config = dict(
    n_head=6,
    d_mlp=1024,
    vocab_size=8192,
    activation='geglu',
    rope_fraction=0.25,
    qk_norm=False,
    tie_embeddings=False,
    init_std_down=0.0,
    lr_head=0.00418,
    decay_fraction=1.0,
    dataset='wikipedia_en',
)
Each number is 128 + 24 x the weight over the matrix's rms, rounded and kept within 0 to 255. Layers, rows and columns count from 0. Numbers have three digits each.

# gate: layer 4 MLP gate, 1024x576, rms 0.0268, rows 559-580, columns 288-383
# up: layer 4 MLP up, 1024x576, rms 0.0289, rows 559-579, columns 288-383
# down: layer 4 MLP down (transposed), 1024x576, rms 0.0224, rows 559-579, columns 288-383
gate559:162134135131113120128162112094088139109102110147075126128154121119130168105137165125111104168098113126101111125113102148153140105114130141151110103110096124160125137153169204132070128086114150126133161125124093129138127141141127123138142146093108108159149130113123167066093096168084124180
up559:120129133134140128162132150099088152113125133126070136132135153061150194111093189167091164129172139121156131127120121168123150102116074136130099199103118107107137142111146157132093139122121137170087128186142117113143136158202136137162112109142095107086128137155161127111102141140117136142
down559:160117100136133137125127144159185102162132169148147106163102132172138089153151124100154138074126137141175178116154142147126155158129111136103145143132113108098116137137114116149122152110156117157127129127112111104120118107151131103110154113173138129138128153132116126119155140088125129160
gate560:057098112182124148097148165132153129146126122087155121112121126090134159136172127139080151180147077128068149116176169156109158141122095144150112107154152112137119140086129152132140175123144125131090131107129095137108146131116137112096095132079112074153122120165207156145124135134162124127
up560:124123149139109119155113140104096124145126111142146156131123064121141139120088154141068164147152137167127110102107135100145149107094106095152143133118124162108136123149123140108159136175110139130126140143133134088083138151144112120130128153115112117082129117141156172094129114117098130132
down560:137127112102127134156129093130120154075134152127121139144145151119146130090117154106117107146115129115167107120125076134126115091147103106098160103135121152149159083153165108140144062163124134125179150159148124133165186134142152137131165125138106128172114194133091121097174142149141100150
gate561:122157120109125119162146096126118136117129109163136120113124133094131136158142122122115159125107157131142110149124125132109097105110153166131124131104112144117158139113109135133170158179130106153119112091151131114093126126099151136088100163127152118138144125136147139156123192066115099176
up561:118136133121081176118140103075109135157134106167119146098152146121130150100122163140133154134121123117108127059112094181112093148103147127140116128147138116130073172129146119118151153133148104098093150158097105114130145136131124154123148167129126141145107120131145108114112116113163123150
down561:163149110171137137121096141127117125157126189130144124098149084115142115163141079090114120118124121095123133178120128109128131150147138125141087086124160118120129099166110135175117108143138147136092070092150162154090173141154119127161127107105113119099157112126129152145114144146132116093
gate562:112094105136078122143155125138149115132104143122111102155085159152129174139112112146135179170136100097157088161085120107150129163157122130127114067126130151138115119143168143120102098116141103101145101086137148147149106107133097116114127132126083172128122106141113125162103142127118156145
up562:135118150139109093147151141133129149138105123155148104140101117133123149138131091121111129161119138132146092169102168133122141157143118152152143107159116111137116143100094066096107126122116126154144109153169110133147102124175118126110157188119138150127105082149108096176101145142135182139
down562:101166128160121103129110122155093113141127134128114135151144111093104136128126128083159125124139134157134146081179164110071139137168161122137189113107121143125118161125118137124133141089121182127101134103172126137115149085154147152120129130139125147156154080134114173145122143078117132128
gate563:099132127122129138107112109105153146134129125133146117115089127129129102177089127139165112146109088149123097150144132102165117129142126142129115109141096118117085162128142164148104132130134113099154092112116080090124115087158117105126144150154170119097186125125172140130082157119117114107
up563:141108165151110122098108109093130076145156144148154147172120080133068178117133138128161122081142120172125115132149111090129174139147135150139144119114140184095125145086067114089152123115146158138122151180176148218137116128119131112108120158101125145103132118149132145161169158191119124162
down563:131075140102133129087104116150123139114122137114141098175145131150129100129092132080110140133103075061083072093142141118162139131132152139129141138131125114135088094134133151128164133105092109152144168147070078113149134090136147113081149144108110103141133122149142132139161139157136117161
gate564:168120140117147075128206105114157143115129177139107144121163145133131104133171085119114075134139116142170098126140136165136135125137071125142126130124113149112121133093122151130121133145153149124146077121116159147135142152102140128152115121101129142131106122130115136116142161105143067173
up564:138127145180099121094150141126130128139116157106173147119115123118145123095103153111083110132107177124123116119063157128146153151120088090143096115149172175130154099117135136084143108122149131111143131137149142095150125134180106154114088155140107144124118124132124080130100129128120142108
down564:122177119156114135132124118134128139093128148165093162113123085126111106134149135143154134121163086139175125151143141136145120135129115156093168175155152129105129136164126156145163129152128156159135157121082098121150129140096190127100141188144102153105080097109126113118167119108132154131
gate565:089117166104132101087125143162153129115105142086110143174093119148147095177164166106163140114117085169135123141167138060130147150130146121137143100146111136143123129184158131140096127103148114107117117091184116148114126068100141122109108101139096135134166107125142156115191120134134102130
up565:108148132119140157089091113164154123149136121140133133155121170157145107097135096082125121134074126130100126122167159066116136112156143083142146124167094164162141063127164113154129160056103131054133115150134142155106132095123133143034164102138131127145136091110100115110166102130153106144
down565:157146097150151145138146112142151107132109121140106131093129142122105128126118131142126081146118164111149156128140113131096115123118163144147117170124180099137119147066106114104153171153129145116129094151158135163121091144106148136118073158113125122160117144131087132133103123102108143099
gate566:175103149113150144127131143112129147109145134153136134142093144123129163120154095094132129102138084169151133113113121108082156109115135168111113149113130109104137110094185180118052183116118156163147174124127121113116136119104120188087121150119110131127147121146122099099135109124096130123
up566:126157120145095120148096121115088105143132133082110098151135107121172110133132157123172163147134150046117119109126096134140136126103115140192128149151141137124098131128072134123142152150106157109103090128121135096155135140114142116113135111136111118131149123109147114143120133113066117118
down566:156160108084190123100106114143130145116143112149165122127138172105116140117127108122120081122125091147172111103121144134144137140141137115089149137136074150164164106090167137149156150122116101117186115117142136133154097098124096171131133145149120144134128123130086130116141098121120095125
gate567:119149134143133122148098140179122129103141111141110107128142095113125128118145153112119120136091146148113091132114131157091143149144087098143123141117122148129144088132157136119125135148090159140160161110172144126116128185085129144110139149138127167154152134103087102126100127131123149100
up567:142129146170118134147160132096138145098150128130085118128115134111091122105104118160157114122134128102147104149144166126105141148160132121104136108136119148138149124082115142142119098157130122154108104129154133163163118116121158128154162165094158151164113136156089136173105134142098154148
down567:173127102123138145103138121105120119138120142124133151151137142142173132122132160145120130146127137144128127156131128102147168092080096113148218128122150091110095127115154125122140137095138105109133138117073129108140116119149102140106114123147108113090105120113146101095144119124155101126
gate568:147087148146151145112142117081113094091154164105086143131121177109163112142139090139113073147138134143101096131159149128105118146145099134111108136101155123143160135131147152115132137133092148172107135143139159119158124126140130088132123164153130133143120132166150124121116128105121133149
up568:146122121122128175081130118133107105079161097115134110105138153140145122128143133127145108109133135140074155150129155098096130148183119107098138144135148096159158118186148125134150114153147123129163104098117128100100112152122132146126120124130150103146128093150128134110169138106079138099
down568:164128121124109116196109165140145128121095116173139107170152055123086118144136149128135127105109116117110111110132105126134146135115156135162130101136136112120134135116144117121117148141172116114147124072166086113122113168140131156121070117140078128142106080117133132120174142171145132115
gate569:150117159071153096112142126116060134111133128123154153126111138166146100126122156123107141114126143147141120094111111146110117137125113142118109106114143073121114111103095143090126126155149127108165134096161120098179156101108110140135109102122117119067120135164153129133125148100064086124
up569:115115138118164092117128105118115160140115114149134139176109099136086148114119119114160134116105170119169075124105173128127094110145166100097131148122122173120187067117107174109121094152138122109128140114119167150166116147127122098138164154114137112087112136142135128181109114117100125158
down569:119129098120139137101129145150097153136100107161080109107165120076110164126131105136134087098114080128073173139166152143136138136122121091151138151109111108115149124137159115152125148123098152133091109147158127157169113136112113152136105132095142132116103143160098122127148130144165106132
gate570:136105159096134107153133112129128117123108091145115118143091127118097070126108140127144117130112143110121149147105128123116106115137140161081149138150158183148131116108127128121103140169165089140109103129125099124120126132119122146142152142158132096133130128087078115115112151079119130162
up570:141118123175129156114130129120120139127092169139148147124088110125135148129127142126083113145148137128132126100141108132137141118114127126148133118152090174148116158152132079142123124162104127126077142117105138119126133144150124157118125101128131180126115112144126151106118097135148074146
down570:123127162045139115135120123116111139116154128136113109102145137102132110102127141134139148130109144103132122171135149133159136150148145156115124125123133102099134133114131177125135125111168136125158087159140100147117121150127130125133171147106124125109123156106084146143146145111131124128
gate571:095116112094134106148129133086151083131143132141143131118077155162142120126128102131133136115092126140080120139155107058134121108122173129131138136060126118136093163125146113168121112162125132104115127084120113136109142124137138138078153143127140187157099113130151139092130141123149091142
up571:146103139126116168142116099177145135149153108141103124111137101139146161107084102080108117114126114141133068175073211142132117133168152121083136093086085134137095142109107109130114146162142115106132124114134121139096083149162116145130126165115136133161141161120127113155121151112113121113
down571:117120121135130114091194114203118139120171119121127146130139143105104125143214144130106110105127101116164139140146136137149166126149109177106131151106130146121183157142124170114107102092153110182165096154117112136140143183083104135173120117158178064119125184119170137122076153121137156132
gate572:136081104120139095143085109094102097110165115090117147170128133135156117163125141120127168166093100103090105122136116110138095111165128217104110118147148141116101154092141132087127110164153119133107112133146121143143120133157151129107108101153142158191114124157156097111108142156131114175
up572:189151141120138117123179093117090122081094143148148162118134159110149096120157161123135123138130060093103158089119131088115127127102131110106112138152146097136114137166144106124118174160109104118188120102116111109110158143067132140097138119130152109128120093125127128118146118134057137135
down572:130110120135132130130108132125153138077097093068110147124172140160111108156139119142128115080141110182153165102118121149157117186129201142125159162126087144088148165118112163128165159112134137089099101122149105143142138110083159129130104130143143108088155145095101140103091119193144077116
gate573:154081105184129083108152126130130124155093097088137133114150138123126153115162146141113131091122143167160108134140161142085145150146125133108124114152110111124172104132144095119138084111116105095126140149133135134142092137119109160141149179111083154125152094126102160138111174145158146150
up573:126125098139181131117160093143110132142129111127137111130121185143104094136140127151170097131122105123137151157111181092166149128169143135072137147110130117122135153119109131139164122119111134089152147143129155121136179137128136128112143120140126124134098116085106116103129118124116122127
down573:126154078138050081150094120126134086138152136127072158129149130110077114138108121091096138123161171183128097160135096109148143108134109101176091135107152133170083132148135127141127128139118131151119122122165133139133117117097141135131115108101138126116132136136163096078160054152127071146
gate574:125152151100148147128152121144128114122155101103102110098140101162134161133133153130110107143108133120100083110101140092136124122116115110173137075099134081152119121134099138082118111096096144128098134119145123099104145139168158123147145146107157111106126133150126117159119102135125137126
up574:131138106145096128114110087149140122114112175139138128105150150137098160108129109124151099094088137134138104122139119163155106112140136111113144075132156128130105118136148113182106044095134147124118127107127166129138114169186093117131125121117128113152147128124130116147128108147117162125
down574:098143163093137136149160138130108142149137089146121136159132110101125128130131100143118120143148138128110144127122120114103162119115120149094099195121100136122145115109105087106098149163110093136155117130172097126137091115112181128150124123133111126110141125110121144112166107108134130135
gate575:143130141113114114143109138124120167121113098121143092156118115125123124120119109122139151106122153162148104149151104132120125125094124116125109117146147158135135099129082124121106140123151091152131098152091114111111123133102111115143155173108144089141127145109133108119100130109135160197
up575:135127149116153083123130115131133120109125162124110121130134114099144115159159126137119110144139148101124094120136134131110132155098130125138128109142132122124162108119102159136143155122145164088094147133145153108082102143096122157139159102179114152156115105112128151131106125161128129135
down575:130127123140109149124118132118130130177135127122153137141114160169087141097116124132127157116122114149116135165131131110150088107156151134126144113126115132133110162141137083130146120138097097168138087115110108122159136102145152106124087137078145097100166173127132100128143133101120135114
gate576:180164081158083143143158089096116107109149117139161136130129155155128100115168144109188103123100061132076143094108096145165093100093159141108126111161131137098109141155099131139141115130124142162140121156087133137117131161115145135122168114126145094156167178115155163113133097129137100153
up576:160107129161169112149136125112140125110128138106128134130129103123124139076103090122109105124123142109128145154129122138145123147135147153165173141114079127119125161117108108098159134145182123119120152077129160161130148162120140121101144110070153111147126134137110139179157149086171114112
down576:130150081104090097121114129118096148160121117115111130094093114124136118186112130144171139141105159133111093124168110130122141167165074057143069097135145110175177122160120130105108133158096137154179081159120096069136144132156145113155144121157095128108145134119129132108111106165127163136
gate577:149126106121144135106114140105118137077148128122086182136092123139133140095125133179089173136124106125105148098162087094127156103094123168113081127132127101174110126123135135127129128134090140167119157098148129102109121138147142148120109082160134121096153095109117099142157136144107122108
up577:120153115169083163090134124125138119141177086169074137138135126154093119059114109127120149135121114138086139116117150116101126135093187132052118105141109130157111099170103151131147100129115135107135136124134112116089158177154096081090129105124065086118108108121120120154119096134106169134
down577:101119167159123072144099135126166131135114130154155110128106100132131090107054114132168180139142133117149061152101101051119182144199161130103119132140165143125115122175137111108113143126121113074117096102111125149098144148134114155105160133160097134139121115132175131155093131104132137115
gate578:088124149104116089085107098129120096161144135159143126128120110128123123112137149133159147089108125156110083143141137095152110143165131109139128096125130141098106159118115123148101138137143117124128150117150135129180143120126119085091148135126136187103104133129162102111129099112118099094
up578:134112134174094108094128079180130111180123162083131100166136138182142129093110118123127123130130114118124131121132146116128127127126127129180127132140119113066186078132113130120122123080140116084110098178129157143155106096114106094147112114116132204162142125135145118124150110147184103119
down578:117125119140125139126141146138128113098139129121100124147128122144121126124173132149113125162140110132156133114107111122154144113127090155144123103185121062153134152106094128144091172173148132090111100140122105095071101155129156176069131145113111103137154194154157147113133133161110092124
gate579:121111106159156123084159078139124084126112124083164136105114139149145151106128139125186062100153107112136169144138111127128151146106145087090125104094123110148133136132132151138132161079151153126151149112114158160163128128113146161156137114144100142164134118088132129138137132132135089175
up579:081133099164133066131135160127110106102080146073143123143164151126114111100120077148118154121145097126113166190158125099128112100080103095148125130152130141095090131117094130118157119118158138122136095095141114128141165118104108121124051086162105109123154108078133134124119138107157185132
down579:101144133116126135134116091141161151128119110172132150127138147142135142135082155159104091152172086112110127125088152122133138133183148115110168122173106092147131137152136138156160168152069103175164101142130119173155098126120142145145197142089165138138168115172070171109108139121066093121
gate580:101114106131106175123179146119114127088142139148142104136126173151154131144118134114121113107120061147146117127186121121118107105168133166117138123103127158087105109098165161121106146134087106152192111106119110161124171077087099152144167164161140135147122175107156143141128159132154100138